Weights of a small transformer language model: LayerNorm before each block.
Each number is 128 + 32 x the weight over its row's rms, rounded and kept within 0 to 255. Layers, rows and columns count from 0. Numbers have three digits each. The size before them is the row's rms in percent of the matrix's.

# layer 9 MLP down (transposed), 1152x384, rms 0.0386, rows 287-359, columns 192-287
110:117142153116149141126123107139106144134110147100171076142188101049086132140097130106077114166144118086187131117068183134124142111123089138178097129138166108135121118118181145186121155075120102114085108118151108136133166055083143087172096161025127142102229081116124100083080052083149081115
100:119092141159143130073166110098161079115174103115094162134192120108047116073125139108180131171129109092163067103134095120098167108132105179146132145114057180157179126131106124110126071123146108164047137117129162163136142156116091111099128081151130143113152117131125134139118097189151125068
111:134113145091143151138207120129155109189122110120086117144146127121111104118082159151099088217105064140095173211117138146164088156052144127083161104069134086144124130146160203158107132177145122097183155145112095131150127105153134136097087139053141115087127115117111117087118126089163090222
102:142082115123127166099153188157079085119159173078136109141082123088087090158119130141096147137107143137146164143177142117107134174155167122087120141151107130122140107149037103150205124106115099126097124121118097118131113128165216088134109094147134121140135166104109133180116071153075048159
109:099159123097211120135175080124124086086172110070111090107157132174112119138108155153125097191124113097142140131118134126168119126082148169087120200127140096107134167098108195129135081082104130144189161045130143133159100126079135105154068214177091121142180122159141114167125134191142103131
097:133107144087096139163123139158087098127147112139168134104137113061130065151150131094125171099123105162112125128117132063137093072120135110161147131130168125168127168087104119129111138165096208096085120085103061120143144131101101116115147139136146082145160145190178140170090147165131175203
095:060092155119119100103121083064136113105153161128123173128078120171117129131114138163215124099078126163125151119131109124105105199196104189180121120137143081184105179136096152070105104128090134119156118104133136112118172072127080094163073110150161158140178147158159145099121121136131080125
088:112123151118135137157142123127141138177158092148164122156106130139142171115153108164166097080120171127091145154132120153108181117194139130105093139182150255154094186087126150103114128085155110131126175143110156145135145116067094093124133127133159140129069115136106151136129109111142113108
093:110148182200114055151134143131174121110085080106129077160134131183134155098143154146161145138069132113084133139140153172116150084079154148107107127158149140070175112076105132143130100158078097038111166113138139163140123135181135142104175082100150122176112105105170119164175103151107124117
093:139125159118084130163190164146116116117170133122124176094082125142119082125161196083104079134128155072144157066108091073119101106121124145169056162138096104106116115255151098139126089106180079162135118119133143155115069165175110142114142128086092138160109145160128049103096093090137101101
091:122122095198164154075137173106118092142161130107143118079145126113117114108094115100155148141069128096067169115121151106199188117139101155112111138145127183116177118103112084158099087166122106105112183160165147109101097146085149111140105154125142150129059095148125147162106061117187168143
105:102113076096211149154114104098150154088131118127179118107155100130139137122113132104165083132134130160124106109126144106121142065184205134113115120101157114194079140124111098133111116152104103194121088044121180154128100107160083104081114129125111122123127176159108161190127157143170168122
092:111108177077138177153068172170114186153129136184163152125099125141102146155113147163176071096128081139106179101133173069102154127110102127150112098160120217154143133105129123113135155181138155103105127130112152149087127168097145158126070151121099138109162143089152157088145104200127152141
097:138139177083129123122115159123105119117080150043131148069088109109116148128115127127168186167122143151128163161119150129131109094228119138156108081122142137113136115138132069150082084140161102111112153131129162125137114093154123118117102119088151165120106170154071117166110144140158140082
087:161140133143142100093161107143084143191130160103113106141156245148106125086111163133180099078109112153063167172132126102100119115124086147134084067180105253116122088109131143159186081110122126126138106105094134178139154160126127137190117120074074121106130105165150139178103128083123163120
092:125133108135069133081102118134156093125125120165151127112130070150128131080165125170133122112126144091116113189093093095142152098154086143107091137100109088158152111119097178130099110146128116186124173167150088123078089119111167148111114110086107142174143173112194116142150135095237143117
102:109152127141166108154156095033111197099149111098080079091176102210147114113139151163111095051172138124112091148120119148151083147110095165113130128108193169075182159080117067151159152080173085122185169134131137105151135146151143157151174166152104111111169138097069161095106116113110116158
103:110133123111095116140148116126146201134101153120056135067147144082097218105155170087103135145151154132131118079103094123143104191136112149128132115144096136118142155148101116108120109071139090151123123112155142147152143117117097136158139159106114151152118164092081137171185100158141128105
096:111109175125173145111139123157145214168092171133154120122091127121065106109117176099102095073141133117118137122161130103159180108059116127034127132125137105099135151127114162169074115183079111102144148132140143099161099187176099144086174141132097103115108143093154154163072181093169090079
098:185132113128101106179149090195159096128121090120119100105114135119139140100152133123134092119114184141083127088114163056100149183111135148177179132149112112105118077093187116177095146092165141103078172087154120108106102143085093139162115078205177191163105119114137142130117171098139138224
091:133161133112096105141111103188126134108125159151121078169130102091130194152189087130072123168136082137131105125122111140120129138107104125160221099081100187146137101075175121136053137093145114148171139117159127123135162181100126096119153137152125087122102116131118095124165079130125110163
099:133143185159086164094107112157138126127129134098067165147126087040121171132111115082091105138121170127125185081144134113097117095071136127113143129120058109129161149104149154126093130124082102126140082160061190148175091126103148150140159143149163144129127073111067080143149042101131147146
101:109129120088139091147129065073167171111133164083074088155152118136153110148082143113129167126139118130144180165060087127128116129185118119094084106186134113142137147131118211140174127140065158145117100072096106144138170155151142135175158087188132135191145115170103093088144139189186159077
103:127122177084204111107108142146201105095102123141148086094117153137066145116082155166111189052131166145122120112150169069111177151158097196142138156161092181068120115125145147095115124112150131130113109152124161101136103161134136065120132111110149157207123072095131082091105116095137108163
090:131176069134171081131151145100108150082135151124127078087099118094188177115121134166113135090158154151138153174151116110107140180120121103082128161112147107083114129140081159122157131117134125097118105115090110120147124105138109139139085091187104124159068088055181152095190114114087148140
100:164139094123050134109131124122144132189154165092123160154095176101145125109158121154117189141153171133108084111190137137136146113121165165105169103074129065081182106121135143079194164159126092095139069137127115142124096131114166146217139157130118165105139139143117146112158127116128069128
096:157102183086171124129148157109129167109125077170085082092159128146139164109138102059183179165112171108110037095050085057120149118128128127128134124124134221113148145136113129146144122115144167133166100117182108158176124138121140149104157079126150062118116058099156101166150122132108128155
099:153140143159117073082151150097134156105096131159130059148172137116173138094075166091170137075100116138116138104106117130198181194158119112107140181157114122150134089126118150104154094147099073085119178113104095056111115088126140176073119151136174118110163123146143123136122114175074109197
103:102089143153169130113129149150156162146133122107188140062057089097139171131167157182151197156110062191166184107098172154091126130095077148043145127145133204131144161167127152117073142122111158090116082168129112116079102122104158156125151118118087158131094124131096071172105107159151145182
102:129167126096087136176131107152113131152160118107162116160128146143137074115173125086126133098128168220165164091158186085125110117112128150161130097106096140059086132165118173135133104137154144142107124151076166213131101113070154172114130143109077124117130151148115175089131100101097062094
101:164151059158120122215054131090101131094101146099142083140129126106110168153090055139122117092159163009070162118102139155080138107119080149167159124106038100202098102134112136116105167106062111139173123206155109139136145105143206112137161137172176118124126131153118150143110107139132146145
099:077153161110166165154177140087144075100133159118100147090125138097151097099102070123116122131117129142083131104096090161083128158137101128142085155135147132146061159144146150162122149201116064095131129148109104154074136147097148124190075102130121202117117084096187167097117111104096185147
105:171171102073160129079092121114148222104171146172094131115170111137188160133153135131147157104134133129143136149116127097127142139070104080120136129163122128103115058202183142111135124185161110194165130120123111129093190114113125111127188141152153066131126146141105114152160119077145082143
094:163101079116123119116112169091079078116109082105111065090112113129183180135122124102128190098159103109106139151087100111156089101147150188141121168179150074078123138145189153155140067157149143171136065107203110075109124075180133062174203112088100100074134098139172142074150155097141079153
106:118155121128172091131150145144096115116167131188154092131128098064178146119105162106139116110092144134190086094070148122148124123106113124169153141127108148128129110159099119093185142093117130114119112093139162112160123148105120152169125181191148110076114175094114143133115178099103093099
103:124144116119158122093118076113198192120147162162072167132167149135139118154148135118134152141142113122106150167118150120169156079175088190110140090138103102115124180098110162120132112067108070143165139124175111156174088120065154153124112137125176203082113092111195133161179141109133088052
101:129137167143120116111084127156168099114096213073116144108141096091119121129054148109092115153120180159115083153090158162146135102179139139156144147077111065114179123160068081156174083140154146137105111098142210121086125100130124065196116134078128224124100075174078147157136137120146160108
097:123175129082139142130121153158035115093094149106152173142067092125116121107178151117065127170143118123125087089121055191134085140164102168133130117176158123194126177102096162094152132064174133136104122110158144068107172163072133085145093135086098109115057101146085136137121119221160103121
091:092097088149154170097099106211120163140152118119102173155125092101118147095169098090179128135088164137119128105092126092133122133133140143167102202147119158113120122087154113062091143125160087099108142092143131133172068154115079141109111107074138145133120135147134200119117096136071153126
104:101138124088148131073160178128120179159102142179120092148160168111163136121153079073188103150129137110164081121121170119085128114117130102126098103135109169130128102057139098122142125176122104110142133132116093109146148102119153095089102151092170104128144172121116120133112114155150164120
098:104152150192165126101118141140202137126099148174178081188109103137155138094140190153117126163132159081133148136077183178189083135078151149133111139130071146132150121159094112185084111111126168093098118130090187160134135106152184138152124104174095121118101089112124157218098122135152129111
099:075125134069119133090075139197130118156097081155072141166123137139155155123075136149088115203113145160165089168177166141128086163067120091159111167111140153112157108162097137107185089100138103080104142139156113162190139127115109149104142161065162112110177131141114132120108143114106142139
103:141123145143129090073101129099127150107132111130121158082113107139143113146133159128103181186098135057167127116135156126115134163205102227164116136087079170113118100112074145100158092070164057172159143114146111192122129074135144136159069146127153129185112149184104132071118114162088136078
102:134138126165119140107197105069147095179146141137117087098085149092084133130141138140142076110119135124136113135132205109065113118108138111108137095151165126125147099104072156121078084084116149135102089174132145104070146080139077164136119099192091164184163176120093130112143127203123127113
101:102152137108126128088116104043139096077083084064111125092121151075108197107151153188140126075109106153138079106143154110124112176137155131158147158130168145164143115190170143093154085139067118151147056071116133135139139110088161094165110171064171183059133150116138129102106103122121164146
093:135112096135093160098098108114100140096196104083155132139138129136126172151137080121120110146138138135118121128149121077108157191163148099118114096143146145102100128140122088156086106182078105184140141130111123138129128074124121141066136091132144145144178092148130192133119165091174146089
106:146103141170145151169165102166160095114115100121168130080204156164107077118181113138121124069160117137123129120100172153105082199083177117117132090074110109066118125115172169036144119143142142091121105136085135114208139142116108084066185121140165106131097159130085150107116163062135094158
096:153143140122076119113161141123152153102132147189124088141093140097061105112126156154147120105146136121092092102066132118125179113167154163144128172153131233147129156114134103148130094128139109138161072148049188168133115107077129163127098067111150112110101126091102139134149099087140131177
099:093097108141148147166104132124089153127089140175188160151108130139160116167131092119164106105143151114213133159157106082086078100150108136090153122086097149090190171165153099096142165157160123105098102131101137114142184182111136127160088132132173150194132109102059173112103119173135076101
093:099180139070140105129058108136125135108125102122098144118164147123194140113124137124057207079155180167118154118108078138090114121128174123148114129147216156096152145173160116162186149086120122134135090087086154101108150118115126111182114149133120142156121105176177132162158132136135114148
107:163116172116122178164138124157130154084156092083119049145104090165145089155131082177081093154099086082152091136151129151201138126092105122163068093105135094122072119126154160144192124137074144110058102130112121092079153191172121120169115118098146136141204122109116084134068144144113093096
091:130121123174063179101115122145158153159112055107145099132177137140153132098087093151139123132139082138089156129170120115143144067125132150143163090162116255136098095155192109125059123094117158086145136092095109162128102082122123119109156135185142118109135131115175121131170107133090178130
104:130093150095127172095104164090132112147121080137114163081085171134137177146168172124139095155127091133119132152131225162081118143071217165158121099136098105169108161158144145139129093109181169115167133143103084056159127166113167141133170127164122135113109162135054136164156124145092120117
109:198088215092141092135127130177114138156142096143080127136157121204160133126120058143207122151067169166107183160137142181060082106094062167130181205129132125109154092124131129115127168144066174132129119114141167152146138110135060151138202110147109147157112145146155077120129176050163157136
097:155179120121093150134133106140118137134121121157132137153084106112121163141095144111112081127198120131126132094135151108120087155084104041143153134130161159087149194137077137171130065086165132115118126161109113102095133163175084170141107123188104142108118114153077130181207132128107161110
101:134194155077098193110148174142106101151071170088134091143097147054105134125123144148122164134130119132127139145100107073075124100046097136089205110122193065114108132155104135119099115175133161070165163096101155154142119113150157108110147118093147147113154106089083106102145172103136102109
103:159107136128110143116054121114140177121121150158133175166114190133109138120054126099149152159164108126105127122073123204133071137144161133140191124110116149145100225106116160175125147142123164080165127117202137098135082121135129116083142149118131093146172111075136108130099160155144107149
098:105118162117099110141051125157121115108099127147113166135063136159119109069165123135132168086112072141144163117162160100151156157106193094127157063196149183149059107095143125139126107208181123100115183105125138081099132052058146159096110155141207165091166183112083069128141171183102143124
099:179106079124176091091123090157115163202131145068081110178158121091103106123175101060118077151123147141138177185121115119147147070141131123098146131168059088139121159154156076159137128134126065113095126173124138131131130172120194094098196118102116141127078119126122205118120130085127106119
095:148154094067056103070182152181122177092152102119111118157108139136171173139150124152096103075212119143112101148115113135130200126118122053144056156117107252132131086115155122159147089108168166113102118073090142110058157114099137166164127046161144138119091133115127133098147081133141133136
094:155134108136177067129110085121132110142166125164097105094144126183122193143175139116127099146131153131144164161123124173156168085150157136110167193071084165129134120097183126107108190146139140160149140134096132137183122153069127179132126107099094170122122102101140165107154134156137142148
105:124123144156124180168140082175104123072149051144151104150140134086158176144094099157131119168136064119182141118083138154080144108168174129141104142115138138131152058141125122148095107138121077164110127122179149102122127105090146154096094165123115079084113137157113114117146107084111165152
096:127164143134120115136209190123116157126147122144115189079122113129088146149121077158120175116173111073065102160135131140110109156145136152161166195129132150075191143123128128155046094148137148085141161145154153091136141097083132114146137160142146120158100110088139013151142077147154145115
102:150130177139165160063121053176106118028165175165155124090134149173151089099111100115150177095101105165133105128104188082124106089111100161076106169141157090105159168085078165166092155140092110128105128049126171179152087131140124135128133094134086155098145152117154128150118160129169113170
087:100132115130115170101084214101112074126189093093097171150144109166092110143165153094123133131099120131167093116148141115079136079128098110162120147091127187139106136141041125110138086117117143192084129136143070087147128168111123126143195156080148101096118101170183108107130110136109114092
096:103131142126202081052081112117132106162111165093133140104099124126157085174095125121087154136161135175127122110129139129110108055078161119120133115144153161103133108141108076064139119129058122122119154090114158126163137127131123128122092114123188087184144144062070190143105098096088124176
096:141103138115195124125096113171120076145105136103087170128025121140128148111103137150091109081171110112153124100146095082059159153016116170127138126131142202111123146107152150114141135118094143166129151094172120142157143111119130164163138161077184114159078167128146129172112150134116164093
102:132105144126134172152143160132147134145084086090079125074156145092159050085163105140151091103172130133157101165147098091132071155126126120177100162131096122135053150081153213141161097147152109211169130166115089115128141204111126122115135114138160158166172106119126194123128062093202086173
095:158132154183106093127156095137134091106108151140156158126163092145076140168041166184131151173140145124093096134102158159118137160153098094082127095121179201162157133128161129127129096111144124091137085133127089084148164082124104161083125157130119123164152145137139194186086172146105125147
089:133094143125085190119098109198136127149120162167185105103086088120114090139146212067197091142078079121103142094143130117132171086101101120121109108093095255134131144107081118155134121095110152115167161107160094139116118116115185083143117095087161160185143124142046135099156128146176155134
103:163198169148113123190154123105148217117139125143099142111122048144187092101096111131112120116105163106116178097186084158119119103157063133051115169097083176157112094133072136160132097176108141133125101077120102147156142143169168123125127123106088084076099103141078111183169144091143181155
100:129102178109095085167136136075174117111133081129180127118097113091174135156084081226182109126148138101121069171130100163163141118081129150134088114162142185132212161097172090113115103119144109129121151152138107103077112151074144095059111156157151073094139179122115154140066082181137090096
098:197117095129118098168125106122164102142150141083119130152146163120144186159131143093154095145122143105121090094045124091135139139104089186081123114140136153151133099126109141141166158129131070163058185132058185121110120136121115090100126115104186098171189076098115171149102067050135117108
# layer 9 MLP up, 1152x384, rms 0.0445, rows 288-359, columns 192-287
100:146154107190093093115100142105140146149156089147104152131093170160098096101156111123170120090150066149107150084157164132113144165095065132137086140155130085162173130138098104159101154139145126106154114126112170106163138141147110173127081145138068151091140151161121097094128065163117095135
110:160136139168173170128149085095116132076126123141091099101135182179147154174113097136166109175130142154141154105131130099102099047124087118174152151097164091085094136105107187195092117131131159084172073107104113125134094075077129088096150102127132165114050097144088142165123128130114116154
103:089130129168131111135151123160134093183191135105082119174122179122076083167115117128179102137092119163048130155161128189141183137059060075219124179195078108165148111121130133128181144173119107168150108079079118129123167149125131056114175170114116131145070140112189175122141104149149089123
111:111123149114132160154125120178092159093128126144155132122171138137115165091107124103154097168165113134085097109129082194104099171170084124137150140159106093124138173138105093182118151079124108122105134137103110127156140088098112053071133117155167123167084184125156079138132108114122090118
100:121121098147131113087126165131152086196142183133113110156097148104133104131137084126151160125080158175100073134116143137182145103095102117151087149132013121098108138134121187135153139173064112156123125154085118129146111143191207098190079131117141118149131128099093153161165098089135141133
095:131104090126098175025069162111144140133091139118152148177158178206144120157111132144135099106110130156166071125144180191142205186158106146131177147152120067105069198136125080163112134140187124159151156119103123132126074131111142161157137097129139134080118155044113092108156129140109076155
080:079085124132095082132138090174100135165093124136103155070114123149055133146109131046160120145121110140149066135074157176096170182095122088108164217176137121149162149146173109135102187114138137066124034121120130136088169185130160075110095188068101141149115126088182110111147123095098158124
093:105193122124088147048134096171079085079127126129073089147189193099074094142146160087115121097124095123137120161129154141137171130125124150089130085124144110129140171136110111156138115120090191081126136084087184177103141122138181113143074087082108124118122083113124167129196127112135172186
092:123112132120110216181082160154157116171048169115130133090103149173131097113127116122190156109053090147160125174136122157143109169111149031111156126090080091125125109102131131136181113107098096143106102197129123198122164069057116127106093194162111104122140140126120130128115149178112181135
090:141079160133135060123135104145117160138176088154184096095056098039085112160073173044171112113113178210162079205123164170109124134112143101136140132126170105053132119111149119118172169122110106120075074128088147119134121109126131087127090165145099069192111153125100156135136111115135151146
104:055105143123139120115150176181160129106131165135180141107114137127180150107119085099140166136095123092098074105147068154101107162105157128166153137121131101153089174121078128156033144147137132135130089169132094130149099149143149128075118116138082159130131196145111105119068096053140135138
091:131175161102095083133156119088124164114149130146145094116157136156055120160121139159140048112166121137151153094126138184105170179126147100160111136097130067131063061126127121075172137139125120100098093161157128101143128159112111092171094108137121077143118155157164128134112187127119065148
097:136165113174068161129093122113123129162112145131177046084100178178096119078066130132209135145172130200114111150129217125127154177150184130160118171159113090113126142112114094127120077096058158122170116124128154039103176053159167108193138089133120205128109157188155131177135113144114170116
088:101119111170076088170163129163145177164092130158130140156137101137094083113118135144133131137095108114170179131161143121130147197107115163163112180154140100088163141113153128147164118154114110077161054124163127116171118120144067147140087137086110097149104175180151128115088106135089110115
094:095172142142110148175127151091114142138108123142095111143151101130134151103118169134149198081124123080085097176158063071120149135078080085187173169140129070123112127131121167166100130199075053160129129120119197128133038138174116148094159113120070072106104110142147092161137089126158122114
100:074062118161079127110146163195122147097103071189162148097139124126170132149123102128105120122139109161142095177122094113126127168084123149159100123123141109169103084140137116187137131111149117068125139173060145120153176115185131034123162129081091085169101153128127115121156139112153169147
101:138126134148092108137139204140179161145102117123134099098122152164094104092102149096149153145138141066080081082193074102112159120091044111134185107138103091182140130103101157159121158124049109165104000103128085122122119160129142117134114112135148102105076185110149066166134127108098177127
097:143112153162118122159121146097141150109118138218120134177112120082147126162129140103119121162150106173186130188146107145096145169093136125175193100134132128064121139126143089170178187146084164086079086184072124132130143205116088050050109154097098146063148155115161099145216122161164100050
099:145180133171152137182148115168090144111138122169088111127110216160167157116056109107097104141070112106127100120129151156094169134137103107170139174145104132150130108079148093122122107130176117175116096102133164110113145101124121144132156141166158178144122138143137129105141120147100154163
097:163173186126159140032171166165114045136132138150104072120104072149120086088108144108158137136155157143154057112129150183133107156100164118132141120096086082102133108165155140147149157159144169066112102124045158122164121071100198164086092145115128129097146110134150116127125138052161143157
099:176154111192148082112090150143156042144150148078042104139103110118120133131134059154108094057058105128089097149159158180131136131074158139106125141186114111173118190158108094129123130119098102092110148139146133142160114122095158100118133121112092127167108148130133129139145142118121131143
103:156143128166126173129069175135164144129056141121100102141098196143078121163091096088117121134106124103121154133110126193035129122120092131152152142109088088116099112097177143130104096136122119130170107131160195116156134077091188045129162183109180195141124107162127159129153147137165121153
103:104206123128099137100130110104220073149063174137104152099128169128092082144091113126082107137117122112123062084120110088093210107150150095129117184164159098161105132149078138138128144116157136145117117146084167069129061154077164157197100141131103072151120072120147073154154129095100119092
091:177086130117126117113070159154137158125099164134089137156139138174155150093124127108134112116141120126190099158202127136129093177156109170142127117133119125070024135145135095158128128077141127123131119163074092168058120109110138176109128166071131158083126080122096138157133077199098194171
099:120088132121155154122138102148108125117143118124159154113063145155108092119138124123128149112067127103154132136155156128141134190182137123178126121187150091101140109145129089148117108085154108089089094083114110131111121180092137096131094135167084161158122097149173144131109105172121095128
096:124155182142090129107147157144141156157140160119116114088116210162125172062163134094148136142124135154100095140110116108136086134180134128179139187137046102096116164081150101157118152128111140083107099195117102172120086095128125163107144064180183094113086147156170143175074115126080143146
099:103094128134088120106145094194122163125129103140062118102087151140141146178139145163122122137072117144141148203115065174083119087110072066118094184101072113131109134103155143139114126123153101132130053127130117159117193114075083161134168087158085118144083123094152123111117129166076117120
100:134117176144088122102199152139096156166044178167127118102125140125077144127131144132178105146108106163124128100137146160110111180083086148095123193079124125174116116094124113110103132124117126130082113090117117199122131133145127170104145162141117094132078113123136105173212096108120195147
101:147107149203130117089120122163103128092152128104129123202093171133073120177113100069111132111177124107117166146113124129125122104155147103139113163114152128140120088123117126159179162124148168076051129092176118143121132178083148147147113140109143069146014105117158104195140153157098136140
100:148065205119124149117186122213132084147116074150148089093129138196100136108073150157191099132106100111118170080137152097124150134119166067074094134139130091147134137160119096161139161120144162073104109130093114115045114156146175092097124168152109093142109076124138137179136163164124134137
099:139121187170142065093124121101187072164133144116134149158094141085103132094166101095173143146185135111066142096159117146156146159111128073119153093146161114026130139137163106089133137088133157142100061130143151116097072162156096093133088086135138140128125216099107153109170070143149181133
107:152144145154118122164083152156180137112151127136129115119155167142119150113136140121128093085144160105124156147190126168092108134063158055127132139196134096116081127128151132132081158089087114124152124093122156101150174073148156094113138141097079154101097121153158129105097040110145136174
095:104122186095152125130191124171139038135190144086101124182130122117127127077116042066172138136159101134110148156157119127084123130115115049131153144095115126101122130121086169153150158107185115103048066148097195184129142174141166104136109112177089135075080148055138136097157095120086141135
108:165147143157132139122114121123195179124140131210186102121120117152088090160133108121162144152085086163114188082128185152091154148113139093139132174144065104119189151074143138143165160130098122142074096164124156123134141105143162119166130166104139165126147089110137072093168100113158102143
106:079122150154093172122155122172082122090109118125108142087104096110067139126180103129158170153147105082203160138128094158128099100145097138162121128186120101102053161104175125155120152094105135123099109109101121112091081180050109076086092128179098122175123119070134109088136116164161184080
104:133125129125092128104094143084141071158126191184108078133133189142111109140119100151162132106052145140160147167155191138154182144152188060116160174155095105156124105138158077121152184112115070130108128130118118160035199129105198112109085107137144181145127072148187160105098107112140098096
098:096079135183133098142160149161203130131125111094054121177093194156076162145137113128150125081110134099089101122142138097139180064079096100165115156149151124124121113096107121139148103134166147202150120135142194158174146172096196174141095137111129103152134152091134109160123097145108100104
091:118051118133115115077162185133138104140098113149118134107104146160152142107173138132087176149172100133127151134125109108124121089147128103151068198110120126087129149145120122144103147174071173117111131124087203171075126024141131112146147160102104146108153127190130112178186122162149070114
109:135138165120163090178164148117122071116177172133089078088109134143144082111133122105156119135117118143144109111156100154131124166162119131184164098187129093128096119176173181150160104109172127143151058083081190114184138168100135110094099124112137139086085115137139136166100099133129121102
097:116095162156093162084210126084130112145123148144132117105103139149107148145152117149144148172094115144160110119139111108103127129124127076098099173120163092129165118176171139126162145117143142133143095128115140203125108170108106042129126164144121078114129130074107170061179142117076112154
100:119096137057131090089129119108138142133103137168110148102137120167090135133158152099143114069102161110145111087114161147174166126132170127163139150130113101102161143117114111133099086141106137133088125149103104097177114077117086091148168128178051134080115128152142140126123142109150154089
102:126123177167090081135153125155124148126136137185135101118176079198112109118076111138111114161129120098181165155171145103155158133136157156128110111142088119147107167104123137216154221107150097126118104107109151120073091116094162140104155140123124150063108164111135088161103104059122134153
099:122143132159153149128150115087105136149115114162094148159145181101119158087140144196123140151142128164174172062202125085144185154127111137115108140120117122094130113104157148157150179084137168151092078160077091122183151140081111106163111092163078083154082129097102166141097146154111129099
104:142128089141093121090157157123167069148141160142145158127150204117140160157126114107198135155055145140173100131125082103140149168142088074137116086157062066147066136101148123124110105129141123138148148139138119074101100156135136127155077129177119165106111182120154132126150117123110114123
097:154153129144062194073062108134139144137097156091133102103130134162100099120129088098147058046087147145113134218128110124114136152157113131149150146147117101096111133087162133124130106149102190146056158105092129130089086136156076099090113225095030131110135140105137122148183154169140157120
102:088112127184148170140129170088134148129185072124113125090147194112132119115127092114172123166111105119134134056158104113104126126099146173121077161137103101105161092110162147189128167105136202119124108105085082135160112124060134109099115135134026124136132090139142107172165101056113100119
102:062088184103063141127170094098115095130098161127135097121154158128089083127173138107186101156151065125181133121133071164148115094069112135130166184155109113128085159121121084118112163095107150118171109132062096092107132138120108120124144080096125070156143119072149149110159123098110149131
098:099150098132115131111204119152196148115145194123102120111121157120070138148133114088160107127147199086144180067167106144079191111080077100101124187144122093093143118093085123146119089086140078171045102153129135089147106115123161125162142102116156114196155102083148131149164095115099146106
091:098140171142141105108113145127105137135114163134166133148157197158116148137122101110114180124081124111086101128107212135135101089118145165105149156083087087108083152077107106125070101133127159101148124170135182097178121142192153196148124160157155141104132105144150110115125102074125152098
106:079083124157112183106202118148152166097126103125112099086125085122076139122096096122132101179177147102102114097134175137097134062090120115147125147164151080157126134111126132148129147133181117116166134127095130073162143096097173089111147155120139126165131149162108107064060104180139088142
084:164104153133141178141115204142182083109162094098110120104118097146127099118123081086095171075115151134092168179125180101132086153126157156109134154186100129105146154098121117153183109113108129124099058243132183120146061127112134127099145104172118182113133147103118119175098112142162130129
102:009159119103111104137154128178152129085154106116091077115136153111056144131064085119172172169067157116090106139175112162093165159179162116146128190116114048124141151115171119146084170101127093194127101147144106070183148095114168098139120088142140073096087118105178140083107136104123125138
111:091126147091106186104106152143190115094159072130132076096158133138160133143075098169133101082160109111099164153135127124131148154100187111140144075123146111124085162141156099124076140155105152118106090119127173140140097162136111137088077124190104103141183104148059117078201150138161107127
098:188144167151131136107117129146119100100213122125150100089100080197082147093191108095143164106133176091143106152187133138173116109136087143118107099147141117075126134067133093191165088141121130145131074117078181164124057129083070155082143128151130127168136106063119093145155042112098180081
103:161105120144126091083118088124132148198219141139105110082093155111133110140101129041186172137183149132182104194146106173105115159116142113148150122152104132091128129137120135154115130119099129075183085133096194145121135126139142155083088154080129144144105139186116122118122112088156157099
102:128147157131140096134182114113122154069105178118161109108148174086085146055126097132106100133039099065134172077100167137162178169134098078085110147108158101174110114080131066160100126083171144154182101152106198148111120146114110111157039118100079111095142158084137116142135112126114151128
096:052114123105124100109146135131182063143165156068103090108164145182091143095113138154134160096160119197145139085140142085144138089120147099142113105165093106118114105138101119133093136123126106092112073120163163098140083168089152126115144094166129173115156107127121180145095108153123139180
099:162171140153114118108174147083124081121168228130156149152122209130104167123167050121188136077105159121125104103133137131150155101055097138120120170137120128157140036070122137135071072137122128164110069141163154119097145134139105132153094128213099136111112159108151165111161090134089139081
096:132079119140077150095169119121138168142143109157136104169069116167146099145115107155141111136128174099141096097176069117128163123114083096169150185142152122120162145128123103162115182087115069145175164094153154111133101128081138127137111156147106143101072089103170148133081081154131199159
094:121099180132032098132146098115194060158139065070133136147157130182140150200176077122126132150113110126153113107146084181115096177114073124157073123138099121108115146132121111138151116123095146125132177132106094092118110124132122150107168069206137109120106105097146140160137149152102117103
103:158149142124097133091092082144137098190163150168094119086140104110129096142144180130140160088163110171118163193172164114148185130178162071140095104172031098141121139129153169196147109087133131152068104097072114065093149124122101081142108082142087166114116141074170127111138131089133127111
094:175151151129103096073170083147075101191167179076109136102147109126088117153075135180124145138157115150138077158143168175178139136171122151156157100148104082086122160145159098108156137108143181122111118080082099096075108155137057101061126182152159174051135124113160102096170124109115110116
101:088114200139141156090149141129158176140132134100078086136135103196121121070101112105124212147083124169148129129150132105061133100134153148110157198143132119161067141072139106122098158092100153148069134143103119127121145093031130128109133077122152141128110117153139082157172123093078101137
087:128086123092147113119126093181092088114124171150144083122104140115110140191104133097149085053142148107180162164126090135117111135151169177118193103173112119114118138123196130124131133122094126134105157147096110084081095108096136101083063164121116101194113132137118099199169129107169189116
099:132062142141093154152096152150149130099087174098178099056134125160123138148098123148138124144136157124155106137165090101128147151114119101155126111224105141152104150109185125137089160110155108030122106164154064046117129150097125115116101162143154167148111151127176137115121113181093094088
096:161109152107125137125139090182172152082059127161155144140172137105081154124145141108150165096135074152185107072209148092130108163087083112080182128124132102111112164149136105087075115103206108184193137068129131173181136124132125133142132114124093086096149166075194100117130111184069123096
105:071157151116121143164098168114162134188145152129160046171080118144110089127118138086176112084088146114065151148129127187147145113084084058154134155169113090137092127102139181112130139176162132160158117135112127105079128155123107133159117143142174154162102144050149061094111137250055193103
090:146105147122121165164179072083158123161095136191135052157192158122096095193082120109139144126132132188110124106106163144132195190130117070135149147113087099144124137069113066159112112140148178137086155068096167128133126160153100093142121168071139112093091129126137138123165159173063131111
090:059079110167099126130104108163092128102118100106127132178094125133108130145130142114121145121161087153171093140180092170131124143117137092160094123114096135086130151088141172162156164188097163119179054122118206111093118067113143120124145112141072106133106082145205153136108123089132166102
104:080112129179098133075119087135182134149114113099118095112093152153115148117148095069118113158182126209164113132215132158056167113070119086132171096163130110132111102170158122164120125210150123140149159149162110117147137107093150152150101114099099173115139118151084134145108151123115103159
098:084100140174094138149122173184147114143134153109163115154136099138122171160109092130125099145105098168141096084122133098044114070122103133212120131163117104107113115146182167114099142122128187161105056154102089072166161161145039081024141190151102132127105117144120115105109098107092084096
099:164130150150145148120079162122206132133102178134120146159101130110100119128120146130160127104109110170161136181114097134149179187097087135135161091164113104159049123094114119170079120092072135094131137161149149110073105163153164041108111162137140186127082199124145099165108111148125102107